{
  "lr_head": 0.0137,
  "train_tokens": 880400000,
  "max_steps": 6717
}
Each number is 128 + 32 x the weight over the matrix's rms, rounded and kept within 0 to 255. Layers, rows and columns count from 0. Numbers have three digits each.

# k: layer 4 attention key, 256x256, rms 0.147, rows 95-130, columns 0-63
# q: layer 4 attention query, 256x256, rms 0.148, rows 96-131, columns 0-63
# v: layer 4 attention value, 256x256, rms 0.125, rows 64-127, columns 0-63
# o: layer 4 attention output (transposed), 256x256, rms 0.219, rows 64-127, columns 0-63
k95:102107175089142153179140122146068152133036116149142150095146130102123079103131178130147216181118105132098113108133151170145118189077146105102078109136146139111096092162115110134117230081121148
q96:114147150090120112100126107140122135141140140173059141130170048111108121163168120212180140121080051162173129117120162125140122165147116155136073108175157126068126121116143158139195219099122115
k96:100124138131106193160073085118159160123101122130078123103128194165182089124113094103119155142133131107152128137160122163118087134107129147135132183120115083161108116172150101132154143141055140
q97:144089166108109122193136068103124077089168126078107120083117139138169138164143121145135130096115147188133133139163080105142140073131155158197149102162108164166122175111080118198143142193157177
k97:128129048157146070130159094065109102104191083132073105105116153111098210179171119162151105099131138130133119099146134143174180133105156109186124127199124134089146126172164165135138104178144087
q98:093078179086075116118119189171119132174162113113042122131064120104117158068170098131194076143059148083123213149128149120132137145147144101106121154142130138100119172130174153117170113116135092
k98:107177131217139035133124146131083127065156076119129090169088092148135118196103066206177135080122127107137150131086122094114079121086129123095067191162084140121151162158087099096108128117176082
q99:122142098127145127163090124190137158067086132220153135149109215051056113182154048077106146154102139108111051150102154099181117152184131110148090133096069110094126098155096165116095133132148160
k99:109119112056179148114163169117126158146184165116125138141185085105101084123140109167142169186082124156133109114171172143154091174141094185119109150100166157146091123117144102080104105100104187
q100:155054126104133123103135091145140109076083174144146144224154177098094087163102130156111125171110083088179126118153164100124125097145133157071099163088157117102106144075146123124085114119159152
k100:090183140089126146149087184118073091149175116157071125145079146146092168141148088168122075184107125141144126107134161110144099161101135108107157135104087125116115137165141118143135091102168095
q101:145101117108118123142125098105110162128129126103106209095108112107161078079190147147103167114121112124117109082172146048126117125078111174190126109160096133134119109162129149172170146102117129
k101:128115120135109120075141075162121155076029171143114164144153094158144126180150138156134143133153082109109172148079160131128126158078124139103202071157119117099130119110175121107118128148097186
q102:140128151128156083139190036134120132093114098137134118148097117141096059165141128157163105073161113100124203075153139105146089118050128101133150185131097065216154123080092087153145114146113102
k102:097053139152135157125158094131134140132149119130121117129122117156125155140169145130132127102116081120108132223180146155114113111153151142106122122105177140145085174158157151140126130123174106
q103:155113119175117133138167058146120168130109108099159183126114125107140173059088106115107157164067134155146135154179155129117142150140186113142139089198147203101133126088098124106199137105088132
k103:126138091169067138170115163102156116130088088109115108144145177142144134155114137126168053172090132136106135131123150088119146108129125133128092194111182160221113088159080109191124143071097171
q104:160160133157154139060126165173064081126096188147146086116159155120115079142078113115140153211145145088123102088107189119170158086132129141066074160171160102075131121161059097175126113113129138
k104:166134148153097110115103082136093091152084149100115081131172130116119119138101167136129110144120125066138108184167101116080070132114131117143110094080119171110097142082099172166066122113165086
q105:099153094128102186087091102147092104137140123157099124094137092077187138074180114095115133158115176108135130126108109104090163146158132148135108115110159129161094077129157112115094128098134133
k105:117152168108137184150154089138081137118139173136062117111121122171091141142136093162068141118037097198115162179128136131109144112159125151135179155084142123167097112188138084112146191087109083
q106:112083123142154111125160135112121171151095112146102110110090097119144171100115135110099111095191120104100205143110094098113056184086149124179081136173167161083163114122113149185173151125140131
k106:161154074146138115133192151199112125095164150115098088128154128132087127143193087175113126123141075107127098130127122153161118106075075106109184099125096098127190150120148132132110121117116094
q107:086121153153156111138118131055181109117184154170110174097109072156176126123124121141154112110149196160157143132089097112154155097111139124151112097122163075136160088069148120121115089134103152
k107:184100133159115194107132152110116110134101175192156105115140115110124163108149089099161109193133111155089109160138167160064124135103157117162128149099152114127069107127137139128105108102122085
q108:130080138143147103162126113147166100147171103119116175131152124085140126092116176126101173102089108138110112101114111134115066108128118158179082128171110085114170150143129175097099145122109108
k108:087107128068151139128137125112165162127175139145067159122127098121095072139144156073109150083138131150069089150165102139110106143138119141096141108098129151135105084136182117167172136113108128
q109:163174122169120108158121151098122131156155101126159129119115125144162194092147179148111109153134156105152138121082124133143157093151154116061134168164097117144136065111154073184104104105172154
k109:095152103088112115095129171202129090190098117165178121154114183091156111071200133163185172181168132133137107151124115104113098166148133167086086106135088132132103145182128109100087194131138125
q110:092171153108146151159111189140112140078103141125048109085148149114087114146110105122063117089173083124138094161143161110134166129146080165135229059092157072153164075166176198104093105112110124
k110:129130139155161168112131138098118102175150101134121152114138102084113128109080109177136139100139101160098135126146125182071118125107120153145096083143206125113192113173165146068115136122179120
q111:121115106150135092128080188120102099128146091142140141201104132172137097084110169061122179134134093123165191152150135110089110113119156086140124166083132175179127080091106100131147190173120166
k111:113153147113121090149146172127103110105116155126120103131061161119105102083144122157116135128217076110137130118136160116137108123163137123136144214149164108114136119174143121112109112081123183
q112:107075135094088124078169211169174120101138074091151131128104125087166077133102184107138127137204136180128169128084143155119045157136118160132170137084166074125185110120137107206173134146100132
k112:153145100192128102125149123082117141171113171075141140142122151123162094094163112139094125093157169160122136140194133120142032147173150101147204134193160095067126146093151150117110130157146142
q113:126121105165103096141087136134053128090129163145117148172159156135160093142092109142084182158187154144142148093139158160161172093083168121092099138162130137134131141112082123160174153094160092
k113:134123114126181162175078074129132085178090124134104173152129158172159102085139174141130122105133133099141052127144131160078130125147159150124082105124163135172049078164069122134138073058155153
q114:139149165172116122147072087151120135109124138113090143110144170134112135104117118104137090106147116091142129128119113098128067073093150127137112169097128104155149066121126145167135138100137133
k114:133105161123111129132061159119168131112176162118096150133121156096144132136084138148126172122147198157111067128139146193115168198142133119133093110119124133142078125132148096156137156146183071
q115:129154151108177125187087087115140122143146170134105139116136153090173150093093072130152098142146134156132120110116108120086089138120128114138086132134141113134102084154052125145133117135098110
k115:181114104130132095117111180081128103064185174145149151114135136084113143107172083143136133146148131141099149150080032100131148115119140131133150117126138145139137121111164097147160086130129164
q116:207116119084149153108113117087132132169142087125093144172092133126177166109143152121117111092145142131110123085128142118144113132060107079121064055144094138089180145075152143243188069131128103
k116:132147109154146141142144137057107092088114173118088109151128139157162189151133157141145177118163154095183072095150108111165170187122179125174153160145103139129143180124132060084099125139064216
q117:123123134054161160138101158096183123103199119120118140177131144088058105162115121095118150151111153112124107136138108155120131138150069106155153124091132163113134132092130153128148194144134092
k117:099090113139151146120122153180103079167089143127107122157120138103096147131059111093140118143118133158114156135117131092113141107131152177133128129111185181080163079141098165120083119138118205
q118:140098144129116148092147104140173084113082159125164089112113116210120158162144112037085144129127143159083123145150105130098118140127130135149168168173130129156146116129146121178165110117141144
k118:125149141127196155092104115182132104112129100185152164128130108153165136105144103146162103154114147135161159091163140148091136115119141108098057133150142106072145105132109137184100091126042076
q119:117113156077116118151136079105162094104205147140162105079119083068078138105186144189137150140062067111110150138158106177087122119113119194160105119160200117159158159156139093119108148150090111
k119:107139120160105164121106147091093155129065115110075094102147112120196129080183150164121136119183138110125080155117156131155097100146078101132101130118124114063175111124115102210187131074183068
q120:152163096131092106123122093151140084139121106138116133164135125194145203144118086142120058080117140113123165128116091127106142148159111147095090082144116120166090105162087143120150120131125153
k120:113094106145120142106153148115075145167157110136124138114101047137130167119164087156083186110128134129131086162167122195125160135095096181097131164096139161229075119085129151106113116114173113
q121:102074100071127107108116087084062160085085189129083107162183156090138085140169086135108123128098160095151115163105146119198067140083138120122165111095188079117183172205127127166133157159086081
k121:084122094135134165117113088136103102095121110084096106087173108123157115135128156149098136155115115112137127130153141181046148126111094129176124134123147143142126118184145183198114089159176107
q122:077120113148202167104143110143091092144120152199106157150133095121142167115128155125093184083094093185152107125152129090115106118157128078150156118175147083125158123073157112145073155133105119
k122:081207122148160175093157169111151095129116079176095080068103081149201105109100142101159138127199154159162142100104152136154106173145114113115162107141103116106147134138116060134167135126156140
q123:130137134130200083119175141120167109110122080123088145149086117133107099159093118071116179135150115163153165164121090136108177137142118082150121076128132144118141165075168132142150144193124104
k123:076129095083068090177048091160105188111111158142099102157171161135133166182188164061150122138110048031079139118173095150142101131074166113104099188160160146115147127086140133126085113164138139
q124:109204090102085120108151085122139168099097118111093147119194111113119134158090145144162100130107143060152148134199093174192109106069107151147110112126125102192135131092138149135120130191191114
k124:157108159125125168075128116128065169111150145084134140098111128133181160137121180130086140154144130075111124123110160053117131141122162168162145186166102112126101066126188074130152136171070160
q125:163091150125148072115175165120118126160144109127115078067149120135150141164166167127129146102104147066148195101127153110118105102160121075146197106127125114100171101165146131129101136144140172
k125:138121138065132137121103121133172147135074121154136126105134078136133080106183195144152146105120171162156139122124109151116120080138134146175102165081144114140100132067170132167069101157122140
q126:150031115069175156073076117117124190154151178151131153138073163160118092126132170055108146096164138077135106127120086149175163154116172137205092117086159121180124100153139099140173111159157152
k126:115155169113064110145148143144165164134119096182066111104103095181137133176151120138152125162153145101158149123111099129109199128145098163099071156147127142092124100120083119134102104146118166
q127:162104131131117136143123164137108103112105118107077121129146118176155146088183139160120118136129122115154119105113136128091120049104112138179183080169169175126163181116116128139134118140179143
k127:080123135083208138128110076114133093094115178129147122155121155146102149123124132147116174148103160122129130112149165136137129142136187175105155137069111138124090138146122152078107171094153118
v64:077074101063125166114092100133118109161127142122111137095096130151106120157088137162151126115077152142191174112133096146054168137100156079139102099140159179138124182099104164115084086124163148
o64:153201105173092150135147163098190129128160163124109144138118094071165146109127129167170078135173129147178113119149182106124112123155109108146140192133117147118071151112128107106118129152115126
v65:156114171144081102117197086121129085186116093176129122125183091092112138132105128148111167096079106092116124127157116165133179139127155138111149127118196152140125146128207098172077069099115103
o65:117123081127117122158141173131110156061063153207125113176098184138094156157122109092051132206195138150171217082133110112089104142107089129130139154115122140087132137126074107144157131147158130
v66:062152067185170123141116181203092095128113070153125121088142124094128131139065125104164113147133056120174103166127132110147096157114143160082122111121128132181102136160141151124176202111138079
o66:179153116112139132133078128089148139142065180083180121125158078083157094092170075087107074092112099133132133150172123126112143104110095125150156158113112125115183140067143106120139100110170143
v67:134124149122123145172148153201134085137120166117223166140132081107138102145114147151122105111141150125078155166158145095184158142149167089120126146170111105108081112119126153147110120131174106
o67:115118152145169101075150099142091165116130170161086146126119170115113140135150088121154174136154086126161110097103102122134111104127143149119123100130114170126131129181124085113189126104077099
v68:138077177155143127103117051159141120131163125090187104109126100193130176129151158145130125113139130118128116066113157174116182120185137111101145182145160101095177135091127111102165160121056165
o68:157118120189133098157146112133183095114096160095108145154119128105104076150125085084150108127082148132119136213130140104098098167178088131131140076163088080147096161134137151187098144135139117
v69:134103134111120104152130188177086133143104135164074105129120120163143101136134094153149135112128123116092166139159147137118104135098120176138057081162132128087125085095102116164184102118119117
o69:123180119104125143092085123146141192137158112149152102125105120144086180103169143121095131123131132133108151112128124119134115151125095152131154062134106146139097192148144178143128151118108126
v70:108172170151148191115155121177130172183135117115104132133150109184110089123165132162125076122103165182168112149127184141097104131126173129138128099117084172160120207156069134193090162127119106
o70:164078114145098101128085141061144113172103147100082196124084115134088101148084111077153170090152081119116097168144113067124162177134097106175090103194118118097097111143110160060186149127168121
v71:107128095109117137131151143158073141132114141130100086113128157098105153150139078045171184114123153097101160168136134143079102121116107153148105143170136089066136101202131118153136119136131145
o71:140113095083133112126162166117189193117184126113122149171130087130131130068139162122089076138129111189116084143171198139110123150147133096162173145119134149108148149101187117113131087109137106
v72:146125156117120093168127101227107129090186137107190090110136115075096108105094109137155151138128102180129089184099169166130145155125125143108162111128124081059107169122149126118151099160147143
o72:169113117143100142078141134113134158184076147107174148157112131103145123149100102134087116157101147099079161137138132127148105102185100189130096195147131157121144119127092153105163180077090075
v73:162138099126158100039149139149104095091170109118140163109164094104127057139132103131074119146088082165076100095130090113144156208124122188110170114081140110112102191084126138058122151161084145
o73:088112128132158157106137089135114111178084154111110173138079124113137150154063137114112142114112130129176157142175125119130133099110069145155126097103128153134136092166138139098159144072105133
v74:127115151113136141124125138095130131125134157146154144160139115109147139082088100170115149089121133130120139180122103117150115164173124122082127129105188100129128146169119116107119083197209160
o74:108160100096134140113124131138083167089147162097156110110092155128111161046193178120147125130127146106180127121129143152128133094130139126137144104148117155177136144100163111117110170152097152
v75:098082116127097160142140120122194125056086154129159115150127095107131158123138163094125178114185120149148121183178148105149143120051140136137132155068115111156093123129184113124128119088152164
o75:143127096134146106124159169142095159129153132184120185131144114067063102169148101099104097109113121120105146145135125117099093097148148153125152141161128095053155126136130153181107109153117079
v76:164041140120129097157083141112112119095106139117121214121117098154096117152116103094105094139137135112123157108140096128127131166152138115149137127124120092119123137109100101167133148157079141
o76:132181132136132184090082125170119151158159109160129127117188174125159181095117168180141158081102125086160097115123133128179090064139122199116136117160149129133107166177110075124089075082144127
v77:139112125096144111140149143148167146155101105095146159165139120191115172093109129116152165102153165143116119143072089163139165168152133136159072151122185171158084110175110141074140108137097070
o77:157116119103169121093173114105161097118143195079221106129123137076149096070167139129147089079153153153119123115136160048145071095214125163115188142068109102166140108129173111143091121194147175
v78:167116114119075160109135138135150168174085123094137146145123105161148137111114123109124116121140145135096096145153184125117087133125134130115102136143198116159160104208150162093098115135184126
o78:148112109118172104129121114112162158081122197170185105129124170092162151143187103120137137117126089122130112146148050105083145116153148060156170139095155127135140106125076064169106186154105116
v79:130156015187155140095146094129110126133154148090111154138080124128107162125177112099110104144109082117133091126108143136120135114166167165136139139140070163184135132161082083125120189131145129
o79:137141159082079138154112163086171130120169170152170132099126151133107131106107133170151096132148137130115166132130105101190118060095125130120113132193141077126130130160116139159114106148149126
v80:153122118117181119132143105127070212103146124187095050102143141149108040125125074111109112126198084149155124149083116105127089112093108134162087102122180072091099047128102158186164134055133108
o80:117188123144158129156115182083159087138176068116077104073170078088163098130118142103117116111102182110097113140151075184124174089182114121114110089178065186083142080130108202111140079064155108
v81:119124069200114123105117144106116116107081122115079113138150123076122100118083104114129155161045107150131137108113162120147108141088100138130081107155087133150146069171080105091146141124111154
o81:153120189118146113118138179136127138118189140130116122137115114143148107172139129144119121106175135129170140119177150117155086143056103117161113113090156129096176101160130099204143130118099116
v82:108191102101167099100170156099129140123161148103147162167167194101107111121129126123126140148113100129062093116138123114116136150125134130127134086154091101100154087142164165076100126125110126
o82:126056183123065153091111096126138176107156097098104148126127074123117155123151147140127135163081127120118105142144073129133139128085111120146127086130171108151129162113168122168159158149109143
v83:153104164123121126096114137101078125132112152178083132076175114114140103143121113072084116153100122116141113134076150085170152138101135107146087103114121139104092122105112200126128109126106144
o83:080139167095120133175066125157144103091143060176154120193092153178090154196167129141129191118124099085172127155134070149076112125111112149115154099100109127048141119139128110116113158127123111
v84:140126184141129097120141118092133119111204182124124071132078111071129142126082140107104098111200154114174126136168144128168061097069129145108117103200139069114171159115154109139145102104114085
o84:127126090147127117126181064113140126111093097133098133163118125111181102163156134168170130156063143132185136162117106129105151118180083188081162193120137141148153093126166135097109126174138114
v85:087123116113093105138114187112149145135127175166157069113130102106173119130091060152184122129087117144168084134122104143151142136131112105193092128114111164186169147080168106067104134129187086
o85:135080140171126099112146101128142106171132114075168135112091099181158146123182107109160105133166147144138112157147204103116124103165145119175163141145153124159140113138069187136133133115080112
v86:132093136137097134112075097111197144139109090147150127098130130138145147060153132193171125144133153090169152098133184171127145083137131127097171131132171124118147124137150118179159113124100134
o86:135071083155100103120128133176111062125129157059135132135149150108108142150104132092125091205113117150132143169117119126116162196140135085148105104132152122133097131086137163125102177093111099
v87:076164173163115157116133111099080131080113087132095170149162133075093128103161052156076083142195103091173156158100149104156091093176165062142101093068124167119119145184134113164133177095117184
o87:121117131140106081138136172136148094128160140132122084109140085137125117139081158108119146132135145125132093123099099090146162097127157160096163093142092131128073196113141114092102099169131089
v88:093123102129081153147161140126076121082145119088150051119157159182129072148035025104143102128118172105135111161159129063172123170110165100097112095160149130190124199128123146144151162105173119
o88:149137121121188081119099140157131105164080137114103153119116114149130121158175156062103148125127111130162109105125131163109103143171158163218147055110107105103136087136149165107127125112119090
v89:156170119142133135091114103145105124165106159172112079141104091171151117167145161101146166104141167129112071133086123125138172077147113133165063131113172139139141116102134139142070159106131116
o89:108124129121096125114166090159158121107102114093142115112087166123166144135152094082095125126097130112137178113150116172099119152144164122107150156094088151143141067137153143157102133087128159
v90:083170046110112127122174156145177139195113161124174110140157153137114147107168126155130083106103170134141090117142109186127186101142132149132091152100155163100110126128150165178100078099130161
o90:136064138158128088112127049146108125135093136129057126122091109123144174084139109146144166162174109130133168143169088153162129167131111175163145062147140144119182163142104168139152167117115149
v91:151092163150137071052118130137196120197114088038195153155128135093073130126173125175163127137156146157166216093104109165095195136134162167099105137078145035104135117106127114140128099128164161
o91:095151131130133157125069129159090115135056180172108186132086147116162114071109139177147135164141142113106102183136108134186130096151192067129150141099129173141099128118091093114149221107117134
v92:088150108156138165106124122165116168122137136124078098100133203097144118130137099069110201163087132130154104110108076150137121095040133086084141109144103144147103161094141112206157137130131122
o92:162154127058128107138127162165142086169130098128127167143144087160131165119122145106160105134163105152133114118157151111103147137127120114090134140076129145126150118159188156100091143146145124
v93:086132153123107118095128149133131123169117127151139190098180137118091192134142137097159149109121079139115092042138080087051128139120129127118122094102097109118132100071225136151126101099136124
o93:178143149161090098127095115126154164106155109123099103130081095134096133146128112137123151131126123135116137122143102095154107127105145088114164106135105103125130181167146121071136103122132133
v94:117190156071109162123091085131155100107099212109149033143163095128083118137143124097128163187097137108169111098220072134105127056092164108091140182157130106185178151141085111179075125118123127
o94:133084083129074110120157136131178124062114126150059147181106113180112169083125120137097096077138108097144165162137130147130097161131144138145155146128167163118102104100102144202149087195109097
v95:131121101165200130131115077112110156121158110125186134082118133097133114128150089123147113130160078116140105109086197108153171061108162151197188076141158184168116160115161134117174105142112105
o95:161203090160111123158086083135158146155120178067105145141153133110145087159136105131170127144111175152096158102095082108134173110168140101125123151141153096082139133125160169090081136070154157
v96:125075104139107152171089119119145119056112130088130155192138193091142142066123121126076084122127127110139181078086129141138110177158112128154152114080107133070151166164117069096119136139126187
o96:118168097091127165157147144131143133140146151142144156110143146158113165121095164155140159132124170095137091112141133146157165052110126146132102106123158105157130172207118129116105152122143121
v97:088127126162064113112162080151184169147155098140074125131102140118099105098113130152144110138096088143121129208113089174138114089170148131093135142104126117097051051161129116138152151135173138
o97:118113132138148131172087142082096109104146089139142120135150126090128135141110138133194090114140128141140161128156102087156129096110106149154130068108060159145168190151124131168165115170100093
v98:161151141149109136155094125114084158185117121140160162163141120105159195110128124171161114131132094080186152102151141150162075121123158182046166124110153128156160161120182094128098136125122160
o98:145106112189123105105154085173137147116111116133113091131132137130146113143144109082139162142100125177167118151170100148060150083170103106117113140174091139109087115192112145103147167152160126
v99:102112126126112099049083103136116080172099102163149106097156117150106032130162103144137163124118155162129107095133165163106143092135144171085138159177144105094187095108148136134103200085126130
o99:153056122180093151138111112085154127138097138079109112102138117067133159143123146155120077157106137080061155168146168097125137143082126109187151113084072154128098152168132157164154106121097136
v100:154113110181129106143189164131090070138132161094070121131159102100125099134125144093131172097197098124130103100135093166139143146105103125200091113107172086105110111068142148094121121179120137
o100:053128138037105131125155110076159147091133115162089156123100143142123149116158096170129137102096135171175095162181119096079141105172084131138124070081126128103133147168102097197150135098150092
v101:110170156119128144141152124134125116132094094114092145086133124153131099103143128128085128119098116094066163134161121105108113115111138082150133124127174097106101147122094153132123126141148146
o101:104134157126060136108087121168088156107156141077150098110157150110114142144116152127144087119133149083146131096063110122163106131091156112091113133081109143137123176148127134096134142122152081
v102:135138069134154124155137118119091097094175165098076142110128160108144114141176130064113148160103115093146111086119078112149173104125131121180132125106154128104132108054141134106095158151179119
o102:118134155117088184092097116167170081133134081143150091207171153114093150120138130171140127082092125139135097133121196153141143142133129113092102201133166085165157151189146102136110118059109094
v103:142118135102170067187186173166117095084143165085059183132126107196146146131154113069175129088141112178096121158200144123100096111087167144087139121114132099093157133122145105099138096153148129
o103:116095140123113130060182087105119174156142123152187101138131107094108137146139077150127102124126144135146109120115121094101103128137122114162158136148122137121157113115143150128218135081127151
v104:147126141136100135095111174129147195141083091093161134150133140081198181117102098141106133135105126146101103222130149107165083108133127084127132176111156165094136111182127135109123201120069174
o104:101104153155157118134141154189158135036141204127176106112120153107105117163114154061099178101135114124111134121156138171105096188107131120137136077122101096086088078143152098157161134153155116
v105:088105123159158134150114057205170187132059162161147105130138140154116102136115140175102151092181144159154148128173164102140130118138153096107107103067124150165146080123122107132132159106131159
o105:073103100114180129090166198115098115175111143126084126110134139128113129088132089112143087174114156107062147064146097151121161155127131138117121100180130147076138147153134134125170113134120096
v106:120144140163116121120127107164135117137097182137150156160134115170150143107126083101062149073160147081094115105144076092115104132091139105122121097105116152144160136123141101133136112107109167
o106:100093134124131156151131136139134098095147126190124081066131173099111127110132159109134131100132124139102081138147100140160167125150135143143137075118115117133111121183088169113073149123106112
v107:106138074199140151119117102106109176162128147140142158136135101127155174194136143162132144173080123131109103101104135172100099117131154158108121106120136128134152141116119099171144145165098165
o107:111107125164108086160110097103118166080083155181115172138109162100147129156110142142129141116137141125139202134136148143165144095108108153135072115156112148136159152121103136176089144120124202
v108:124092135115172120163097170085136171143197186102113103137105136085139141119122078139131150103131114145138138129089123186135127123095153108119173104174175096151132202151145032166210109169166107
o108:164165066131148074102159097182110095141167189117137092127130111127153058101107122139141126188129147140147111121145122117138099155158131147128096165166173173116112140124137141089067125145140110
v109:123123175110096145154122108119115105119137098163097105081146131093154135177106121073118127142115123093089143097129114116158161154125143100135099069156147123176132130129096149152145110135147132
o109:110145148149111133132138131155150147107153120135140108155141129154146103115118122131154108128173127143117143122096125142096131137079103127133154107119132148159119143110178125157086157143115132
v110:095124170128156176133159141086135153111157129127063089097110147103138123104157147070128124161138121131182088117100164128145108114101152185134123162127139058169185125128165096145091159137076126
o110:081150092141073130168101116142090103134128113124143180148157130178129125120140124167130069152093122086115133108162117129144138129115153100081144172112129149104119152126138151099098099127123234
v111:139082165138136105129080123107152134136120197131132152059109077144121072167134143068127134140088143155155183108099150113127116093191118069118163155112153143135145116078109090144115149097167140
o111:124124125073116163131138172137106120112102076145140130141120165128116193145138058159085153089135123092120119055165153129132127088106160117162135121167127147165127176099153112141130049104151127
v112:126104132105162159178111077151126133150135140129167145171186133159121093141119150194110139077155115082127103088066089139095143142067164186079125065090128126151221117090137120104112074076149140
o112:138175125148077109124159136121140122163146126134112145118122149068146158088123124105199106137147130167090158144107100087152081085145121104160071210167163179159083148161081157152160165149103135
v113:081136101119146152122094103110066196128160129113149095174127128099169092135114112111161127106165155137158113089078066108131144157145116153106125086136083122143129106157125107070152098097171116
o113:168160109169123100119145181108139132158152155111130156119128143157159102139116139128181063091131163101159148109124157132155154128138108115090107110160124094156125128111164142155128135060125131
v114:147151120123152104077114157091131168156116157075161156127153142130095128126123120113147183153071139132114168177128107147130119083081160184129087173154158166168101099129139149140081128114096168
o114:053076151087132077109080130140108137159094173160112110156114109069172112143106141087162071102154101077084145115135101094169150144096114092125073157123095104090125155109159146135198191123184164
v115:086116123108139145152139140149122163100153164057131209149117078159131162092148155109088060158143074064096132121082091131087155141113139108131067145086122117132115136115127135091120099078116190
o115:098130132137117153137166160140106066162168109130121113156137131124090106142230128175161156142101188145180120130170157067139108090153121131122160141084152110079086185133122102121115138108139111
v116:106072148179117108156160112144135180168145118139103073073108176089113120165116130083145140127120114108160108101126084121141149150099181140187122145130125075148105120140121090120100146085170111
o116:098151136076141096152176144169126121074195044138112155126181106137142088153131084084117128148107096128133097116154196149122135133205088122129133124162112141095150114129176109175086096122144131
v117:138106135130118100124120151113058129172099082084195255123136142128138122102186092155080087068103184141133088185094137130057152156154131113145153092102107123086105101144122119116172082112151099
o117:177133142150151138103131115081170142133181179109143124137136136119093124132145121125123183118106104162104093086141084080134177095126174116127120072168054151108060115158156147102162199071139138
v118:134131160086159142100130090090141107123089163092132096131150169158146076177172114084154139150140123090170146082129153057096120133110116128146143147090111161112134105125115126109178134132133109
o118:083132153163137138160132137147145085129125117135110130118108064134055149151126100143141121120130194088116108127109121161154136124129114181128160161198164124177152127062141146112099110130099102
v119:099132100162122120110138127072102099113147115077124126075117155172166114135115140140145191098148125138102162143100094122052117150140173092122137113107087145112149120140119135128123115131130107
o119:126146131137160119143119124112126066176118126157137091130095130112136144058116108142133084126153119135084181071089164122191180130140086140181100197122153115131087105135051102186120106097095135
v120:165167101160103122167180097141103172103123137113133121079077127154124095196105076125093142113116112144153170141145178130107143158155107124107135130128091068139083101163100065132110139149142092
o120:123100155101184118098103157084107114166144120081058090106174135116118103097125167123142113154134148120107123099101161103170143120120124099115123140104129112107160114105125163183127139082108107
v121:110113143147125127123158073124193131142069104136155105132188086114102089093125156117133127170095107079163107102120094121086163153151183074111130162153148154108131144089170130157161091122138135
o121:102128144170155132150112114147148062078099145152074158103131142149075135122152105105143153119158145176118131149128098096096124134158138129152129113104111082157130132147141111128086146130111107
v122:119151137128109171133129152136129172105084120112155171087088142106127132126122121156119139103122164180167133219148141109135091145172072155165107093133088157150083098115124123146143158111139153
o122:154104139100179106066173120172153128132110099158126133148121049139123106148175098065122175149152140112133062100142083115165126168129123117103110122142086132117128162085161097148139094145157100
v123:125146153136106078104113102133117143129145107095173142144092176120107142102105138097113161131157127132123089146104151120096111099144126093147081116148114140174095128095088141091134181087137170
o123:116161187119132153150080147149125117179137128097088126067116126156173106141129135105124146158099127096120145140089159108132141135154151131097104116156105053112090142164121118164113117164156072
v124:069122101138115084145168086119173186116134107118116084144120155115035145125123171146162124073073172168147142162159101126112129167133112122106203075175061168135125176097162129138091155123227140
o124:130148147147148153121083180146087020083097152199141138147168122121082149095088133153136060114143101144122108099092155101126111133107112128153090183157137043151094134166119128127148126057097119
v125:194152113153145107108193161126138126122119214140130113093114127125094109113134099129132136077146140078098088128157098081155150081131121108118093142119081091100108145100135142098177173111169146
o125:070167155083148169076113146109133091125124128144171156122125153047126130159140160117125191123107080079125185120088117140146134103076130167127096098099173155155176113166156122141103158144072120
v126:171081110140104148143079194135148166109086104095138112147162108096172136116158143111096145094128108129099098109087104140112166151190108141173146150141093122137181107141099128101152132091129113
o126:130111126135128158131131105168118119122166116101141074184149126118088099143105182121110149086105137118091111147178096105069128122042153136114117159082195155136098155172092110139083124088068121
v127:177078122134136117085101131072118142156123126121194106145133145138206147147161148166152079129155150156124162112109125137150103102130151056136073127149135119149060150136148124120136115170096099
o127:132174120127185118098104085131167160089114134156137128136092206075115083135128090158140133153188154068175128145147050165164128114124120189115066136149109110111131130133046073132118133197150128
q128:148104120089121084098105110169142050115080113129172132153141183126119122133066146132145084080145124155151166121102176110077108187177045196140061152121081112113140169079155129155151139162109119
k128:131097130145102142148171169125175103112138118115163114195069152057132081094131131101151095126135129116161174069126173129089118155147113146180003138102054065171099153101111150197151135140136109
q129:145126125168139103147083105080150114123113153130113119160093127128170114157101112110167116152165106089143184089170114139148145077131125147109159117132099129148145141140099093050139085116098113
k129:166140092164138102105147158091118166135050114157112131125138118164106137103122113138102108069141097120121136143106052063147118157125155157132076200147135170087114054074070131135193112082203143
q130:119091125139135048112084151094078154145133121140037154156122153168117113131150102121119127103173116102143142130088144081158130162144148153128091200176107151111142116108095101120224113166161138
k130:124123165087166117154106153084119122127128127150092106124169157127138126081104115142135142083151134054109140048120178133193052164117119136101142108155114126099185152119141098039154098155140144
q131:141082068085176090113124099120112128161134134170120135111102174101138066112070118102123136134082133123141151174199113096051132123120113092127119106085155108076179092211142207137131163115108169